From a checkpoint of a small transformer trained on Wikipedia.
Architecture: RMSNorm after each block, no biases in attention or MLP.
Training: a variant of Muon for these matrices, 490M tokens, 5132 steps.
Each number is 128 + 24 x the weight over its row's rms, rounded and kept within 0 to 255. Layers, rows and columns count from 0. Numbers have three digits each. The size before them is the row's rms in percent of the matrix's.

# layer 11 MLP gate, 768x384, rms 0.125, rows 445-481, columns 128-255
103:075149130094135136104126125120133102175126139075116134118083117097155126151085159083143111099125137110134130135123153127184110117097120154133141144143117100113153161090131133116127143154167165122154134104123092115094091139159147100143103158113144143136120136115141154145149107120096128094150070132080132116135169112096094097119140115096099118178091164124144134146111128122144150161167
103:145080159148113091125127144110161094128138122153147117128116131146096123146128144150105147150169111123138095107134115089143124137104115130115134185099093124129095174156107126144109106127124124132130177154088108116141090132094118131163138131104083129122132163120160131154141124176129126138113107138140155133123087125116152099141126112149156130082185123096179160099115125113131106130142
097:133133117105140133091124119128120108139105129150096113118130111133095131140177178168151149163151138130116155118071080117141166126132113149122107137119110109120129151123161110107095127108118133122171121185169129146109135125108136123167082113118117106140125156118144100111153139133109113145137094099114130143176116119102128081129125124138118125124114130154057087141147086138109105146124
097:109139126155160127137134116119104101171129148139139097110126160100155132136143137098075132105123118130139116125099156125132093111125129142123121133102148150102150142140067113164108152098166086102114113115136114126105098138125126156110137158155098141157112121135125155118141108074116149152124128162106096160136122113126105138104080135082099138085107143123120103151170131164142148144155
100:139153159167128118123057099134110122125124137117113137128163131120093113083140116083105107118154139135158122151124095151108123154111118119097109140110104103094119124106118091092124094125138107115127105113135114080130115172142165138145143126122121143160128135156097100118162138136198121119147119112117129108190182111134108134089129133161146148131139133104107145147137125117122120163127
101:074155161151150133173147140118144117136125116094139129106151132170144111167075124141142130160120113151150145155119124126133175131141121125129124107107108135150131167157111143161114134076108139136177099172093120113099083107088124107147114135096152119144168142157117161106172115130136144153137112123130133130116101127124147079131150105132135143152171119147119137159152142171122159074130
092:105130145109122167099119118130101078147139146136102096130137142150121069069130126128108075110126137102142071130121110112157096143152114135154119118074132130143132123090111157127155143098095120100163122104096180134106105102127160143150109149138145111166114120131115100131134102173148185153152165125143145138118105126136113161122117104135154163165115121102137066136168139132134137118196
095:139143171178203135088113094131115123153114101117131150148121151129175099126137133135167094140111149147114137167124128139118118146153139141115116143133169119086123094079164134147120075105134119137141133098177142137112092136121137142154136129104121154133104164133139119106166115135172172104130141134109079129118160084102085176113103073117123124137122093078135163157150068147126121172115
101:123175150151145119162151142122108115156166119125136111142156140129167100148098111107104143151133123131091116144086120106107166173117143131104119136158131142137122126071145121109141075130124127119088164109128191154103120059127139085147113122135137170135089156116107157094106110174097110145176129141126115118151118093126146122142154123131102126109191151135101111146125122104137076089159
100:154126131149134118168133123153144130131108139131122124105141134146175158100108151105105151135169138130159101093116162090104119170136111175130121128137160145094144116123112172126078154115149157132101150105165132090113124157121092143136145145164115089093128125141150149127082132150147114128120160096109130144115145137116150159151147136126110176140114141141091150140107148132118143096073
102:100153160143149114152158166178112129150120113155147194103152157167138120104111104122137096178089159105065098142116095111098109094138101161124098130121110138139131139107107107131091141090134165058135116105094108145156139144139173059139087142133112114085122108135129119111120160085131132091140127102133126164115170141115118142102122155129139119123138153125140149120146128121140112169133
104:113141152131135119139088136090155157128182143127102112110140096098095116098100094138110108129123151142119165144140138154126107136128091173169119147100139147160138096149135158093114115090148112104100093137182124085124141117128091122103151115125159103138101143076157118072137133144135131117162113120123127144110130159128130140129137104142087121114150134112134133135149159126127143116150
102:118147127157102139125122092103141146133130159086123160099062140146136137087083088080158125102140115084118102114154139089140151163161168105152143082143156119103118126131188113143139158131097132145131142137135140115130203105112118172152140128091088132124138134124143092159088186145140110130128104113132116090114141147119101138143133128094124146161142116155169147134103116123143131099163
102:114102159121133158125143151113152091134116107109174188117071156121094101151159139169120134150133165086120127109121085130118128186099116139156130131127160096138114144144118105116116108114165117098133136186125152140132111143143123137117150135151095145107148121109114134096150111152096113148175132133177072154141149089087120163148149132128112083095128143121167122117115136126141129150144
107:129184132097101142182167124123145107135156097133161135110149148151118127171096127120118135112107138152112116102128166177092127147107141099113166141092094113159147135142121130131102096133109145183129165142127129125131102147148126133134131114130091157142111133147094080094125139129136118136145130100163101107127127166132134114114143171147125127148125115136141148124108120136155118093177
102:091114136131131147117091152160144163080115124147116081139175094152147109117131125126143122122115164141106173151131104159125109179154129112127118116129127147108153109140132136097124135143096104158136134150129116147163107139102144105052119127146159137122146115124122166130137154125124134134123108158087095108128124145149093114114107109131132113111148126131136133134136128134156130145129
093:114133185132134146123146174194115113127112164107136103131169169110092157116143079133104124079109175141084143141161121131149134133137120156144094129101138108102118127129099177135116157086156137116154091111100129148121109134125139136123109091172134156145131163140132114086110185115127125163094094152142115118120112075142110134126154109139150113191098096137134127134136120143141137118119
096:090137091135138127112137162125130167127163135132147151160151140147129085102132109119062137127126136082147125138140178103154116176128065134119122145151126154123138138106141121127119123097120119073124149096126086134129118100152096151127142170104166142113124153162128110127149144067123144135145090191164165074126127149111109149117086138114103100124117146153114176131142129140105138098099
101:146124129102136122144154142149108144145160124121122107114133083095132091136132152129125151095188126126156137149155159125150147158152052166179087151144151083142118145142128170068152109145158146126133124108097127120148136137124121146126139125101107112110097132132129130115121180134126172150155151156103098154169106155134111139154146089108111116154104134133133117110123112154133118108134
090:124103142142131128157166133089112128141124143111141198098121108116130107128115138157131121100131132132133164108143105123129153108130116121139149149098167112083120135160180158106139151097112146148128148126129132105143131098139124139095101136122176161094151109089131136124116154121159135117148137167132103169040138129104096149087115158101168127135089127080099123126117153119149131150134
103:080129164119123139111138134132132138086111129164098135153094117160170090091124120152117154137122141113119088127101113142126150190149145136118129117087119136145136151136139106125158126123109128164087093138117160154132151162135152128130088091123151070139139123164124118131132156170124134151123131115114139143086129124109138106140091122091123075114130150115118127116129170123165128131118
102:151136162122123126132159157105100128093099188145142123157104111151135111125135152111115125141121074093129133108144135110141153146128114123131085079119127081097127134105128170089117144156127120111140153163127141141120131148140093097103132138131160128086131140096084105141122105132142158123109143107077141131128097080150133137144109132094144129137132133158179071136150151168138143094116
101:139114146150155123143170128136159099115116122108110136104121099132129112110111141139152133128163183113125114134113092133111152110143112113139148155094147130136129129154123142185117139150137158148120099097069118132127105109124121097151094130125151099127117126122111153115161124101155108125112088131095125113132096137164128124090137103176154086153118124126119142139174156141127187110099
100:123131102125164107092127144142176109126122148127133115096168121168157151138155159130097136126109125095141099122119139124130125148155079097118114123098124131161118106119118124108125097152140149118077129138137179095123117098154118132160106106135107127106135113159098136138098125118128148099074161107118139133118163138116123152112165117105160147154136154151126159162083111169112111139087
115:106176130094117141147141159156120119133118130121106178130137084139160147144108134154128154133112074108163113111123141114144156124074198130141073131108118102140111146105091160122120164128122147143093122104158139115077129125107116142129124131152130123099118122118136119084090123130146138101122109098102135169116112131141147112158113117086115107092143115132120124109106146136150138127124
098:126125143128129121172129105162130137118166112138114088152149174109140165128103136152171136130126107165112177104117139096158178146124104124134138144094109072148116082131141118078132099101140118138114134174111129099142141183167162115131098135142111112149117152149118111135116135151145099142140116118138085173119118119130153142099150152119177102128105129111071145097114161119094147123182
092:149120098162167136104136112108128130112103076108132161135108131156129133134129144109140102163123118102088160155155118138126135159176143137161156122111132084125138108111144139115104136113117170152176071154126151115132140108169149162150125144122101108060106114127103105105110125159119144149159147145152090083098129089145164128101139133159138118195122096102158152150120135170111092145143
101:177101129136139132133175098076108087117093090149134143128116115112127161130157141155081134133140131116108210115125131109126127109137152148165117082122116118128139122130129152112170109145135105095142117121087095148127119104179136147156094192138165122120103136091164130138134120128133132125106130152106156106104128135146118114141153163142104122120118133162157133146136115141104128141128
099:119144111119129085156155177140132117125106103107122109130102114085119088119113122146120100126143093129129134157144137097143093133158113122136140128120155134110203129129145144110128115123126180061118121101125080143102120124156130149113102148069113148081119122134151170122146138112119121107144138162121126152126130085153112152118174119138100111105125126130146142151104138128156127162156
098:129137158098128128128148100116129139128090128139115141127138152091144108138116138125119112096168099095123103114144132163135159153117119152139118121113080166166088132115133134134097123116123148137126150117121113080136138140168145146139117161140145123170147156140145119138145161109126141098101115130122155163104124093122105140128126167120116134154130164089130118145133115116202153085117
098:158138168139126156131117120102168129113144150124085116126122103098139120141181124131090058120173149090066156161117114136142180175155145098145087096110136143162128148120121125132170096127133135135151110112141127136100127099171124129102082109092113156129131155134115152117195159172173152126105132142121100125162130144139146147104139110139116120149103155127125137120094174137141142111124
093:142089120174205138113145170134091109117134117120110144127147115137112113144129144139139089112165103147128156087115144114124135131144121143137163138128141098138135131175133124128137158123127098107186129126119167109167117086090149122139171136114176164113114130104083110154134120092134136182177111108166100155116128117098110182109163096089170178143125094152105129152173159113137117103121
103:104125153105141144110146122110153142102103142185136128128110163152126160165175117058128143126139107115124111094126131132149164125084103116135107123134143116113109124119148131130114115151144136108088157141111127113155133092134154129124168157132106131106137156130123120126150119158154132160125094141136125132076105135109133114128101110130116155173136129141104131151116144153113074175097
094:129212127137133148131152148090173119143106114130151103129142107126127149107149152136136097115102153131120082110143123133113139130109180155179137144109135148123184122134117133106136101160087126152118105165113127130113138140082111155136133107119115115160124138122111092151105145130106123126121143112121160197103173082121131106136146116149104107168120151118135133151131134100100101137112
104:145127145145114092116161099123157080130157129146124165119149131110143133134120139140170128134125137107132170102146145168187129055159124114107154106097115133161092173137109149117152122124116127111105128134196153127156086099108087177139130132099157105123173087159166111125153132171127117132180143132126132129113115133107125112115093145149147128106094126162120094111163163168191124123139
105:133115107136108101126109118111087175124150111103159107169145067122158127106124145119120149102158116103125145156113115157116120142104104159175140105121093108094162132121172122152150114150087140139153131123144126105151126164175153152135114156099126134118110143159128112112170135194169094152147109152143143153127146136140139143134111119079115116097169119140156130155150137133112134179096
094:163123152162064156109110180098153122124105087193112119137131133138101099139146136121149092120132096146101110107131116137099147141143165128144080111175152129131114109139136116121136097126138142155141128127128097124158139151129123117118100118159155132137135077095120094121061132147139158108118109155149143125131096130179125109139076130088150137143166111107128142191147124122134081149114
# layer 11 MLP up, 768x384, rms 0.13, rows 445-480, columns 128-255
106:133172155105165128115147142114123145114129145146085146127156119120156136184116108115097095115094133155118126126126120147107115123111126143136129178146104145089154112145103142120149132131124108156132145135202112106131118137127107145111122150114117101106197155107107199096113126142147089089091115145125155111124108157123082152140161170138115141146150126104153135132109147142100149128116
099:142100096110112173109094101109092112140090147110107100121105108148105166185167138096165165160122117166116142084146077105146136109113156169147160138128093119129144123143141119128117128132132109147088109145132110140134107117141115141117147120137113084132167101135145138136135133069175129145156134136114164139131140086128090145138083114097108132142101122129137121117142117112141115158155
089:145129115132136111131128102148140098089080124167158078136108149135165120123084142108090105158153126110102117174125149112153123114128101134130116164117100140100139111132098158137183150157092132090123144131168075100143146159135151097113143120153132156137128135121136118127096153155118072130137183107097104174145171107149172123169167128150115145133198109052167171128093140150129106135141
098:124148116088126121120137135126115156141092136113099127178121107163147167125140108154110133097087120127135078152125115120145172108092108148102145097166150138106146157142128100127141043127080129104142129113165102094132107160099128122139093117147100125151175127129107123164095106145123146123089118130146115145131106111111145135123109142190119137154129168094133145120144099092172111141132
094:126082153152085141106090151154141150141150060133127126120130122084141136134116145123147156097123130149128108133147115130131156153127144162124173112134097137133113135134127123158099114133106129113136143144102108088112105146103135141135154128055117083145125152095154119152128087120126126124148116113136111106120142115092108093089132104163073105111126117138129126107087135101108105063148
099:107124098134091136139170141100079112088108114146125144124131122137106138109148085078145160143094146141075100165127122126112140107132124174132112130118160110127119142094082157107117081200100138162152144157170123128133137127129153121097139125118142149130146086161112146122141124133124193184131145129125152146139082160139129100097146103108132104156126115183112170128141128115128147121134
098:143148131109159136133135128138119139112130116166142123125109097084111149115112146105139158157131128149102158094097137119124097126133113149118124100125167118110167181161153166176127146147143188166118128107112124103121106139123118121137101116146126132122147093174139134206122147104118126096127102142180124112120153120160163129096124096175121136079124123151139137110137120133145136150129
094:107119134125094135077110127142114071126107116106124095125108168139121139150086127113130113134126091104126127120140137113169100114127146123114120142127109118120146127144096194134163125170142148101137129094116117107145101145141150087129077131099167132139121110113126179128145093137148081108082157147088144137108140174142128123152097175128156124133149134126091098131185074132090163116122
097:144120151105102091091098141144114112151141122127144167134152116107150149104114100128128134118143119168124099080178097170163129091161142144096115111110165104158137135133119099109145171134108095102104088127154104149149109122146156140087142126172112142146123095143134112115095136106122129130087144124093105136120152049158106152144178131156135147119173132073132142129093136110116100121128
099:132085119159156118169124145103110146099105119125128149119130114128126124125082145108106157091127140100139138140097079090143116165132076165166090100095102138101111129142099117134121134124164087131064136110150142089112090156176115146119095148122128117110111108180165153156156123110089148150169095132156139112113117156100134133128081081113123141132051131143150124115141128088112134112119
101:131150152124152176140117137116137160153119135146109157152152138124110121158123070083159108171124169102126146148134136104080083117096152148125149162124093146071158161155127112087137157123127178122138107152137123137133133128117148109109099116123109139098160114154151118124095133106130147157137143140122080158106126111139113123104159091114107097112104106107100104146085151092129124149135
107:103159109135112139089137115103135125091148127113170112130131144140124130118120149093088144092130152135123120133138144129148123134120142148128144133099104145133078132128109127155155146107143122169119096138157125137150175154125136153126110162112133079116153134150128117141136175115132081164158109132124180123138135130139127120126123130129116111166086135123105126110063136100110141117109
104:125150112128132140100149166109168182121136155143141142126126155145091094150129059131144167168144147125107145091149141123168136117122175123124119109143175151142126126165168152156182090139136119146097101115176134125148129138133177147106135126113076159103126138129104156115094097129171141099083160135120141153132147117131106135146092130119089147157114126114124126127144117100142127144131
099:055153109147141122104121131164153139138132150111120150158110131083133163123138134153131087122148138094143129098149149146102103125121121104122147119124122108154074122133156146128116119153108106127135162096178114176132085145139126138138163113112152089114113143167138132135145129187090153145076098152129100084097123119132152149123145158102145129135131139135122094104115127135124080111145
108:129080137142132175136160110109121166104086138091125119111110115144076131167135129114122133134162141197143126134095099117112076123109124130120142128124176174088126080141136125152116141115118131141127088114149109111080151117144140116120076111123096103091106144153141113155114100114138150135104145119141105157106148106128137105151138118093122141163136129116078137097115109115123125106140
103:087106104129122144171127115131161136134068162144127116158133145126159124126176084155074168151145104139158113149119125095079135134115131138154165158147115167172136147145118122083139115089133142176115091079106093134118163125106116137137122098071124149117127122139133148114113152089151138118100139126131111146120133141141105112143142155139142098156158143094120145132133141128143113157132
087:137138090145126120154106144107119117120109136106139164102155149103156132112126086163151147106115098131065139183138116132100139170151113124125139136141127160134136113138143138120158182114137122111100121184204121091134126109154116125118100103135101106139135148133160099110168155121140115125092103167115089117117130169106098138100052157108108133120107127142083123139120113112109089147124
096:153106156131125131146131113113143144131079169121119087152130138150177106141114126116165132155100130150126088155120149148134149117119137161164134088141168156155099132111128126137104173133080122103130071097090166164123141141154142122142095148137147112148124121124117129128149131176144128155115114092098166113113090124115149088094167126093147121158099164131103104151135109105182111164118
099:144115158148134164101072128114126117117105108099108139136076156125182113087103177134137168135097163128119106146148140131129099149177108115107145118143150131083112116119135119143077124084187138144114154150148176126120149113101099156127121127142121130103109109158142122115125142138129141153158135156073112108089107164114158144122189108135094130127089082113099119117104125110152139120165
096:109124151126097105109139135137134105131093119135070126157130134112130110129086148145136122126161117151103108121120110104082094102111137137140128122138131086173140111134121140122145127096133149086125097107173128131112155063113113139059125155159163116120116112121129134154121151105107153139109101142120106108120124115139108163110171111087126141175135144138136130102156171137140120135120
105:113075103133157176168141143133076113174118128129151110149109112157197133149159116128146113116110113162149142136106069107159187151084097113157133091114157121126130123129135087123128119129173110080152129144114105156099128098139132169096132090073157166123145111151124137088137102139139128104130161095155147125133095152136138144141104123130099144112141094123121138120117107100127127131109
109:114113171157108141189113157158125141118133152131096136151167125093086104135148107155135153146129086150096153136111138122114094177106140156115140123130136138111142115138125094128126139124116090116098096135138181104161129117114137114090131132113182181141118122165123138172111131164130144105111136157155135136127110140138134084110117127138099119146153120129142131162121137131085147096129
098:162125125084138156126107066153129127154123118122123114140125133147129130149148169128145116122155160141113152154182119126131135124124144114159095119097127137116109146151087143104139115126143150164071108125109123125136119133121123154132149147138126153110136114139095132110140109139169118137131148089146125141168120174117106120085149105082125099158164122083128126133109144120150105119126
107:146125115118129106144116134150161156121108178094162128134135133129165172132104105156059126158115142110146112098125150152136089085132146083115109134138153153122141157118113132116155112134138101091149091110140155143065126124117132146091152168141140140151113130152099079099114109092117168141103106156107126070114156093143164118102125132139163168161143115142099150132127110121139131172121
119:136192132137109137185119096101163170108156119130136120097158129089153128102154171139146132041135158151136110106153132141145098146119097131130130132144114170136134132120129069130132128121155132092133088117091150124161131123128143138126102140154134122113147080108126105147145109083147125109131132098065141066149188119129135163164116157133105124157107129130162123137112139096123123143119
102:098118135144172071146118069132122114119145134166129136145122093130141103132100136116146117148151173098093122148169156111106061145118149153146143146158126137089151119147126142174129135171101106109089106147046158124137107129118083133119163117149126144108169131169123127165117123146143124103115094188093092133095146132113094151132120124125143165118094122132144127109137125129137129133165
097:122107121136154121116084143160135134127105096141117107136113094125166141099131113152174113109125074179095131135130138099122112160139135154141128069159101134134140175066140130137130138102181130140141091126157110096134170146102113125111124142105120145103128085121113083159108141114137125125128163144119156135178084097095147153097129132166137151118094125122139135163165127150123104143154
102:068122131166108140136111143190105101126153159152129113106104075117113110151116125116163129160126114122150078132109154150105121137120078141085158144122152133125101163125085125125088154121153182112153115141155112156104115124133149107121113104145138122141139129169073137113150144126159147139130180077112122133141116134125159150135093137126083126139131120100075162170142115149141158094144
095:159134140129097131159120122081119134167095092157128108137129140155134133111102132108174156138129151106140115092129130148098125146121134140098121123105128051107121115153120139132144163122110147147109110154150101139148099109166162132160136121150159102142124102140128120114189072147139147098195090085116116153126130140176157135141131152152115135169111123167102106076139104146132157186125
100:104157142148104144145141118094110143167080175147100115093093080146120103160120104132114113119151131126112124129133119159170083108131119160107170109119149120097147132142094099131132148125150127102121115143100124136126140100079107146078096127155082123110133123141118104132123130165125130111108106171148115099140131148098135110114138130093098127119116151129170116162099132156120101125132
100:129162134120181109131154108138103142126091139146109153150158102120124073118150130159131124133109104161097147158137128114142133179175133151141142135141130113086122071148168117145148085158088170103100137151131107145103101148177146174131161096108122172104121099102121117119142091141108118096157120169152071117137101148102114130105150126101125124201173149166171125126165115144074138132097
098:126106119081123090129082130108124135135097148118135131120134130155115139135135145142129089088135168108144150108135132117172139121134094132136175129131101113126096118115102127104150120171121136125145163093099070085151123120135145100110121151070127146091132145139119170109110128124162127120115147075115144167093121100120141158120154096152150157141107087126161112063091150109139101166109
105:139118112116139104112116106134068104132147150120115125124134086143165141138145113174140152117112144108124127142072178107166133172125138111163127131119145115114140127132178087148135137099162147131155119157131117122169131113130157104182127115122136095122153132105108118150131121141156139188136147120086100125114099152117117186081108072169125132131130113143185135150156105130088138164123
098:124101172091155114094136132153100077143132158168146164136113159158090164136147177094111142093137128138119112140171122098154138118137123116194148133100130140132089125157164074128121125111142153173141086161100129101107078085184132130102107122149146142135122147140118129138097070113110119151129149161121087138141122143152109165149167164154153137145138150138135160169118141155133173138123
108:148147152117127191131161104112117121114142118082120149130133130116101090114195126114160123135129119128086141129115160159127143150132153130101152127133126161098143145113139156132082091132161132116126096122136088126105139141160125152133124154123154105127140115093121118136111110135122181080112122147089125128120091123117134180116114158151098151149139136117104062120163128138145128137151
101:129106140143091136138168111147100122108136164089068114137138094148087108080163100131088118122146139130100121124161110088167128144120121113135174134152149182146092124107122119174131115171141155114138140086089149109116098132125138134114080091135155078131163095174096156097115153128149114117167109150146122120143136160103117144102184129116105102154114147149112088153134124137123107148179
# layer 11 MLP down (transposed), 768x384, rms 0.0604, rows 445-480, columns 128-255
106:138121092178129115107107103126127163142140131120136110120137101125135164142074131100142115120093105161111129149122139144104146145067087117139109139087122169118142161133116117110105143125139141112154142108104114123097130120114138158098149114134140155149154113048127156159180107163114161094177097118143112147160127169163131171149115094132178146166132129109139150120152138117123118175093
096:101129140150119124151149187170136122145135104132105134130115159157162172095112123118132130118090142158135107142136114144134145072124129106103097161114124134104078117153114116061152070128126111107131092131105102103103135135135133145109113170151171127156122115135142160150114108107143133101139125132203123137165139148100112125103132116140086148141097115157141156152164099148138135127138
094:128114127067122108135115126134103119154137118113169154136145084163141120128136156177123161120106124155153143107106161144142106116109120104145135148118120140174146130148167112122107062120144127137130168122097188124146095117158127142130114122120155179164145135115140131115072121135107161145157146132150165147123133116143123165106124124096117126124159158160130102124115139076134121133126
095:109132146134097104122110111127118125154125135107123153130114123121094131140140126071136148123132122092116150123157153108129107171130111165085098125116139116094132093150119183084120154131115140121142135132119140165132151102113146081069128169103118068147149103133098051132125132100135137127128127115088184130130131158138120129137134106077129094134139120111127138117141101155124173126148
098:125182149107138129079142141154124104145146146110133090121098132136168118165163132141138131116157140110131102131124148141136155177140160098181152163108130143130152153141060122101139104144100122183147169108131110177113172112112116105090112125168135130139135088137120150119150178150120158123140121119126167107123194123119131152117128094120134118132132122123137119152156138164160083151109
099:133165129079117116124141149107120192130135165150126129151122141136107119115062147157183179135143120115129120121127123115096125132140094157156093144133140116079123124135093146075131115124106116147137139091143109148135131103069115095141127156154114134157110143106066089169147101116138133125160109171131155101136116137112133150130143100119091122090162113102118145142111140146147124133158
097:085094116133141127132071143167090111136156126131093149097134179131160145134128155147138103110132106121123100142159105116133144116140161140157079096168142156113122128132098114137139104113124096115102116155121106113167098089146107122135145162136122159109095158072132142125129104098127123129134108144082099148163141124110090153136114154132100137155132098126117133134122118118106117083139
098:122147156113135108146118131144119134117143113145131127140137129117133117135154136145105137115164135171137152096099122157105152138110057169137099126139056135131142155134138138068130149120082145151133147151149132157138136130125106179141129112119124166068136125139088125131138159079124120162141153125125104165136083158146110162140103162160122112098114076154088093108117175116099135118111
099:144130154122104112092140142140123115115107099140137118140069120123109139211150100093107123154163130132105120114070119124140117156119116123141109118112132119114098135095136089128127128112143152152114120078105128124131124132131109100135128102153072125156149150093118180148130090124139132126138085100159115115117146131103124111131127139083142104139142165138137120135131097130141157121107
104:079111123104152110141137178123100139137136137118096200135086089120164113114147108145179090139129120131119123131141154124177105131166147079101201179160144122136130185128144151149151147109120106142099143100115115147089135118123107168159118139113107112147125158158116110110093147176116138122089139133114135110157150133151117134174162150138148131112100113168087139140126115145114134097140
099:106080108158109102129122116135150090129106087131163168138133153103137146171119127127146147121133098139075139118138136101172164177107169153103124116108118100108121121108132145152156140113152169149053130121155115146080109119125154145155148102155148120125121095162116106129133153107157156136122167113125141164151162087159112158118136135161132140147125131133157114128113119154149153096119
098:108098164166173125115091162089110135106101142115116168130140132109157145121139168141121162156156108104127049137122143170130090113105099099100131121109122130111102136134134094150124107150080122126137162121101123094112112121121091155107122157108070133124134151145121142179136163104126147115171111118119131135123140134098118142136170139123123134075152113138078109131118119157141125126151
098:126101154133130125149139159145118138111123146157112186130110134113142119113103127173149078145100119153105147113132144148115153144097127123102131111139139131122128091095090130104153115159141140102158118107113150145120136164108166090105103100098161123095128107140157129121093177155136133146128123097131121141147105137109085110164099144118131142100136084108122085140155110146110121117093
100:126138124129145150121131165122145139114087105117096124117141146155129132122153138081136137159120135130139154105108147165131086077123125113139138163129102102127133133129091133142142163142142130170168125157132157133138123125128141126142157096143140107113130122111169124119091144120118124095164126126113131147122098142167109151081080131107084125139103158131175142150134149089131129129164
103:126144131091115103083114104156073098145092171116113125124120124140182146115143103114106094137190118105125121111078128138163154121113094107132117132104105118146130153121134141088109124091095071114145095155130136145137152117100118104119093106105125137152086141140105162132132104128127118073134135117113147113119094140148102131129122146086137124137137118180189119122129100124161096168160
100:098124148129143154133151101072150120131082131142130118124137113137164140149117103147093121137129161121163137112118097118120149125131109102133128120100126147130101085108158063096153135169134135130108150155123145115140110124122094128088130087107133100158140144162135124153114150134135156129147125184148102145174121193120166157135126141167097110122132097161140118142162128132092125166143
094:145093117156090149078142136058143149107147141084116121187125121149149090148112155153120152111129153106177157156111117118120132133155141152148152143125079124092177133149112152133101094118119170142090117130106125189135131115147103128140143151111145129127112114087112087125100110107102111102154138099121143160111113113101104092139145154135142122142104113149107094150137120138129152127125
099:145109113129073091126088138138101129152145172100151126127218151174094151160112131112120114135130151132139176131124140140109117140136148101114116139149092148116141093143164124143134092140138139187165108132087122132154111124115127122126120169078118101099094101117154103091108123114094124098143102122147145160109101166111116100128140126154113119170160133139140115121159143141087135105112
101:103169095121158168125105129119137109127129091139162142162128113121137115147133078106122162123147116115115124112109142097089184144112132108145105147157042133124130144144153146089131130094125123136129120143109146161128160171104153121104113163105190136110102087123180138140125096140110097135122114062166107139157079127100145085163079167141094106133139088137142123119106149112111116162141
099:161113072127136128111091112109128151161114110157133124073091110167141093134122163144118129105129143078141177113104117128131120159142142118159139152106133117116123126161108129106114137145157135139129123123109144109150150094094103097161151143160112125155116128135109123134110130165146142104108143105102121109081135172114088114122111144168138147091098088152097191115090125108144165149126
102:130098128098117122128139105141124110153152163159119122147156119135119148111114093129123113124125150111128108126139118112152108118085127102102137135140138115112097115125121088119092072092160116161121131121139107126159117132129131096136131182114112099123110113115146123138131114127118137078130125121127117092175101129172156097118128133112113136136113104105084135112133153084114140160139
102:135146095117157142109117141086121100173178098163135131135111115170131091182116110092142090103136075115132164082118157136115137094118123143134118100130097134117117143123131112108103092134135158112127142087128111099115144143130153082145129127171116144149119111130141114138083098103128095141078152145113126120139101120133089168113129113114115129132111141146106150166132126117101136102113
102:176147133158098094136112142193140101130134162158159145118107149075151124131152142117143107147141113115104120127146188123124136156184132114128124144136137106144105160095101112169128158136095167158172149156145136187086178145111161148119148095129142113124080131115145138126128160079110129138121114082085128101133120100133119130129087159143134149118135105180151139124117155107135128137096
105:110120110130127126078165138096125140167145133151103152153144110165134119212152085165130141098115181123135102132130132153148124118126128163132103102149094118116106138135147163117122134124109089137113135150103123097153138108124141173138131136153101169147141120112136075151169126172144146153135108134111094114153112120085145128150111164127154159097098110154083161095133156156158123108088
104:153119126131125134174117119133118169158143075156161113138106103136152151093126139147109143147094096143144150125171094133071147102105149127161191129132125117126124122104072148153087123086101149155144122198134112126170135156158099087123086139110115139115110162128123156162125151123152149154123145134136149093143115127111122136074094125150128120080090116121102124096098149156123111123120
097:124135119116158148139090126155146133092143093154076066135103159130125169100121162118139122143107081139096144132168123103099129167159106100099114119056051105154118142139099127086130103103137119116151134133089124140090157113137144175152128108115119100125109121122157117101148140101106082117114128078174151132141099153079123110121099125131102139132153107085171119111100094176119125118140
096:141130148153136123149109130135159104141123094100150040131150100155126126115120109127138142101124178137140124170090142151112109151127130110117147131067144104144132100183129152082125138086145136123139165112131120145136103113149160103098122119144138124125151141160158130141121122116078089133137122123121144095120109128153043072144097121116161117115143110112108153164140097095142162134132
089:107128117138123131139141152120119132131121123103116140130118162117122122144146137137078110134129161129140073112117184165115148129132125138109136150114141120128151119185184148133144105149134112151136118105145099115136117164107097166137121087101162094123132097114143181111090124148124134117127113145126148132195148112126098112151147142132160123151102070123132138123124098141127110120119
099:085145121136122132096078119160126132111155150153096128094161119155155095145177143137139114123123157159096155168142143151144154147130096159128126171161110131139134148116114144095071090104118116082131144112093159146144111129097131156106137190144129113137160108075157116179123109094134142154122124169149138137093125151124068167106137144082135109153126120098141123133179153107070096141160
095:143107104153157099131130098098104153117123145185124135130116140094109159101120141170121136124099113130150135099154132143082131128103144094143123164113123118114135115153094096102149163112116137136150143102131153108147135127115096094154136080162092140151099147118167118128170091140153151181141126104150140188174107101126122168123119127152123150161117108148121139082142143065187125109093
102:118114132084118171096168136128182089132115124137138107111112135140150120100124114142112167161133124121157166138144133121169155103140133073124128096075112142117139137137115147112139117113147131177107115114120140181112185127108134139095108142123121107121147148132125203130123106132142138182118096125129098127147152166155094135083102149122142145088103103128132141101100159097165120119092
099:133153129147114137071159149111165145141145079116153126106118106136157114120157110129100086148133104155116140108113142138095133113102123084128094141129153134108173140107152127122105093134127108169091147180127150155108108097144134144140131126129095137141112107168143126146149104140122108069131140178127160124104137141151135130124122141095096075105129116157139146118104109103205143097118
102:102102135117160106148097093160169176132133130111104087110121143107133173115125084107123125161110156059132111112090164139118140153135125150094155115127110129146080089120127118109117145126122150125169115116122133156130118094126134133151163120119135148177102092128097129131159111101100146137119081140167130131137124111134165116080111176128132139106103165107130077137110158153134118095115
102:091127195141139187099134115127137163093097133127144147139142120176138136131136133093125111136136093138111105086140118155117120119104112052126082108129099104112151136180145140146127124103103131126181142098098175163120120156127113093165135128130114089121142112123173142114157152157154122116124144133101081130128152166112147114139112097117117099118139101138092089121125134117120142120147
105:101086131166148168119105160138150166111126088114101163120088154121089096082084147112130140141131110124160115114139092134164138156111161122186155166121118135091104110168099115109141139137133117130135137138151157104096153164150112099119131176083130154083102157149133092135159175109128155113114114104099098113135105152127142128140140149141110150149095135145162110100130098136151143119088
100:135125134120140119160148140136122107116156108101119138136144117132125097142130135135127167090133133146128168159135164104107112132109108159117148105108108155111128103121153118119132145138137136119137178127182119129099149132139114191175159147103132152134121148120088125120167117152102061098133143084150120163164073136126121126174125136084141140068178144129134118150118106171131152145157